Part of a small language model's weights.
Size: 15 layers, vocabulary 8192.
Each number is 128 + 32 x the weight over the matrix's rms, rounded and kept within 0 to 255. Layers, rows and columns count from 0.

# layer 12 MLP down (transposed), 2560x320, rms 0.156, rows 2373-2383, columns 128-191
[[ 99  84 130 102  44 140  88 118 103 153 161 122 205 158 100 107 156 106 163 190  77  97  94 151  94 133  95  89 109 156 145 111 162  84 107 146 155 121 145 140 202 149 113 105 148 124 101 132 118  87 188 170 110 126 122 146 158 146 101 154  89 121 147 134]
 [111 129 149 153  89  91 170 107 158 102 125  89 132 209 103 122 173 124  93  91 107 139  76 111 114 152 155 135  72 106 116 128 129 136 152 163 153  61 160 132 176 159 163  58 168 100 160  88 207 164 159 143 164 132 186  98  73 175  64 115 101  96  95 164]
 [114 124  51  92 162 167 125 169  98  94 125 112  95 130 134 129 148 117 155 189 124  93 135 205  97 161  90 110 131 102  70 156 122 103  93 151 153 135 150 111 130  93 143 131 161 148 209  88 129 104 157 112 118  92  57 144 100 191  72 127  97 114 166 138]
 [161 134 113 128 158 106  79  66 103 148 168 128 103  87 128 139 128  74  88 104 138 106 114  92 144  78  62 132  91 125 122 144 132 131  94 112 142 142 179  79  90 142 110 153  97  81 105 100 146 166 159 167 104 110 130  88 125 106 132 107 147 178 109 137]
 [126 143 153 155 146 130 105 126  97 147 111 185  89 150 162  95 169  63 124  81  99 124 171 113 122 110 158 174 106 151 127  92 111 148 112 106 140 140 154 165  95 103 136 119 171 139 144  69 126 154 116 128 140 104 113 136 110 128 149 181  96  91 164 160]
 [110 159 100  76 109 116 129  99  91 122  93 162  89 197 122 161 137 114 141 139  72 162  77 130 166 139 102  93  80 146  87 116 124 139 117 127 177 161 112  90 131 136 100 130 147  99 142 151 124  39 108 140 194  94 155  97 139 148 121 133 118 145 152 138]
 [ 83 133 136 143 180 104 100 176 112  87 146 138 107 101 139 166 104 105 103  94 102 124 106 149 123  67 176 124 103 209 174 116  93 120 134  81 169 115  62 118 130 152 160 109 107 121  64 126 124 153 156 136 130  65 108 167 151  84 148  52 120 166 127 158]
 [119 176  89 155 174  98 109 143  62 134 130  97 143  26 107 150 127 195 104 120 116 147 128 124 107 121 127 112 151 161 141 146 136 131 161 102  57 123 117 155  99 144  93  98 116 134 143  58  67 118 177 174  89 121  99 164 129  95 133 157 106 123  93 122]
 [114 137 154 187 140 140  55 107 118  71 109 176  96 120 103 138 172 125 110 170 123  83  88 137  91 143 118 146 149 113 137 138  63 121  96 117  82 184 162 127  92 129 148 129 132  76 117 124 117 112 114 126 191 156 118  89 181 156 156 142  95 155  99 154]
 [103 100 131 144  94  87 105 158 118 133 118 102  79  79 154  93 125 128  71 143 109 132 154 100  96 160 143 160  71  97 129 115 113 129  96 107  92 118 111 111 150 127 129 143 152 104 116 123 111 137 139  39  81  87 138 130 148 125 115 116 160 127 166 161]
 [140 173 131 136 142 167 127  83 161 115 172  94  55  89 188 108 153  52 136 105 121  94 119 132 164 146 123 138 112 119 128 135 137 121 147  81 109 147 146 136  80 127 155 139 100 138  82 163 126 128 123 139 112  89 146 155 142 122 113 120 150 139 160 152]]
# layer 12 MLP up, 2560x320, rms 0.153, rows 2374-2383, columns 128-191
[[160 148 127  14  68 177  74 159 151 118 122 130 134  71 118 116 103 167 151 152 122 150 136 140 185  96  97  83 107 134 149 100 142 168 112 150 138 107 123 156 160 139  91  95 186  78 166 165 107  40  91 172 167 122  96 113 103 177 134  82 168 108 109 138]
 [ 82 182 106  78  84 120  99 152 127 104 107 153 124 132 174  57 128 107 156 162 113 109 114 133 183 146 114 128 123 138 139 132 101 115  96 134 111 135 106 101 110 126 123 126 146 128 107  69 105  76  88  76 155  69 109 230  78 167  53 110 175 158 139 185]
 [160 150 139 126  86 146 164 151 166 110  84 145 132 169 153 132  95 149 116 159 171 165 146 128  60 129 179 128 102 193  96 145 114 106 136 171 110 111 116 130 159 119 114  91 160 148  98 127  94  88  81 131  98 116 123 171 134 158 166 115  80 143 150 133]
 [121 148 156  91 141  74 128 104 152  70 127 112 135 122 157 126  32 119 125 176 116 105 112 142 143 134 119  86 112  99 110 117 162  74 138 174 131 150 105  81 157 146 135 136  96 107 139 101 158 138 104 124 161 138 118 167  95  98 148 133 188 177  83 128]
 [135 122  66 142 106 159 164 140 180  88  83 147  88 179  70 123 105 180 104 163 119 149 129 107 121 151 164  78 109  87 122 127  93 195  95 179 121  60 154 142 110 172 159 111 130 112 158 131  99 120 121 155 124 156  93 204 150 147 158 100  88 132 107  87]
 [155 107 125 102 103 132 145 142 119 140 107 104 116 114 130 135 146 145 145 168 147 125 163 124 117 153 176 128 173 160 135 157 107 132  86 145 151 204 100 150 171 136 201 142 148 161 115  78 152 114  88 113 134  93 144 170 132 180  99 136  66 100 130 148]
 [145 110 102 140 138 144  56 183  66 128 138 153 118  68  69 115  70  93  82 194 151 143 130  78 154 168  96 135 148 174 195 140 111 127 170 205 121 158 150 213 109 147 126 148 124 111 136  88 157 162  86 145 131 159  99 119 156  92 117 112 129 155 136 155]
 [118 150 131 123 168 133 188  82 105 143 141 119 152 112 125 139 118 128 119 154 172 159 209 115  89 116 148 101  90 102 132 147 103 107 156 121 134 140 133 195 128 141 116 135 100 182 109 156 132 171 131 144  86 134 121 165 102 169 143  87 117 122  81 126]
 [129 196 138 119 114 165 140 124 130 141 103  93 144 182 145 123 114 145  78 102 177 100 177 111 147 139 116 141 136 118 139 159  90 165 169 151  80  68  85 177  98 140  98 178 117 113 105 148 113 174 122 155 177  98 175 129 116 111 174 162 109 171 171  95]
 [ 99  78 116 135 132 106 120 169  81 121 139  84 151 133  91 169 110 121 148 157 119 140 111 141 130 170  89 146 136 140 130 140  70 110 118 144 132 144 158 123 159 148 113 134 145  78 163 115 134 116 120 100 101 112 143 160 190  87 155 164  78 117 130 115]]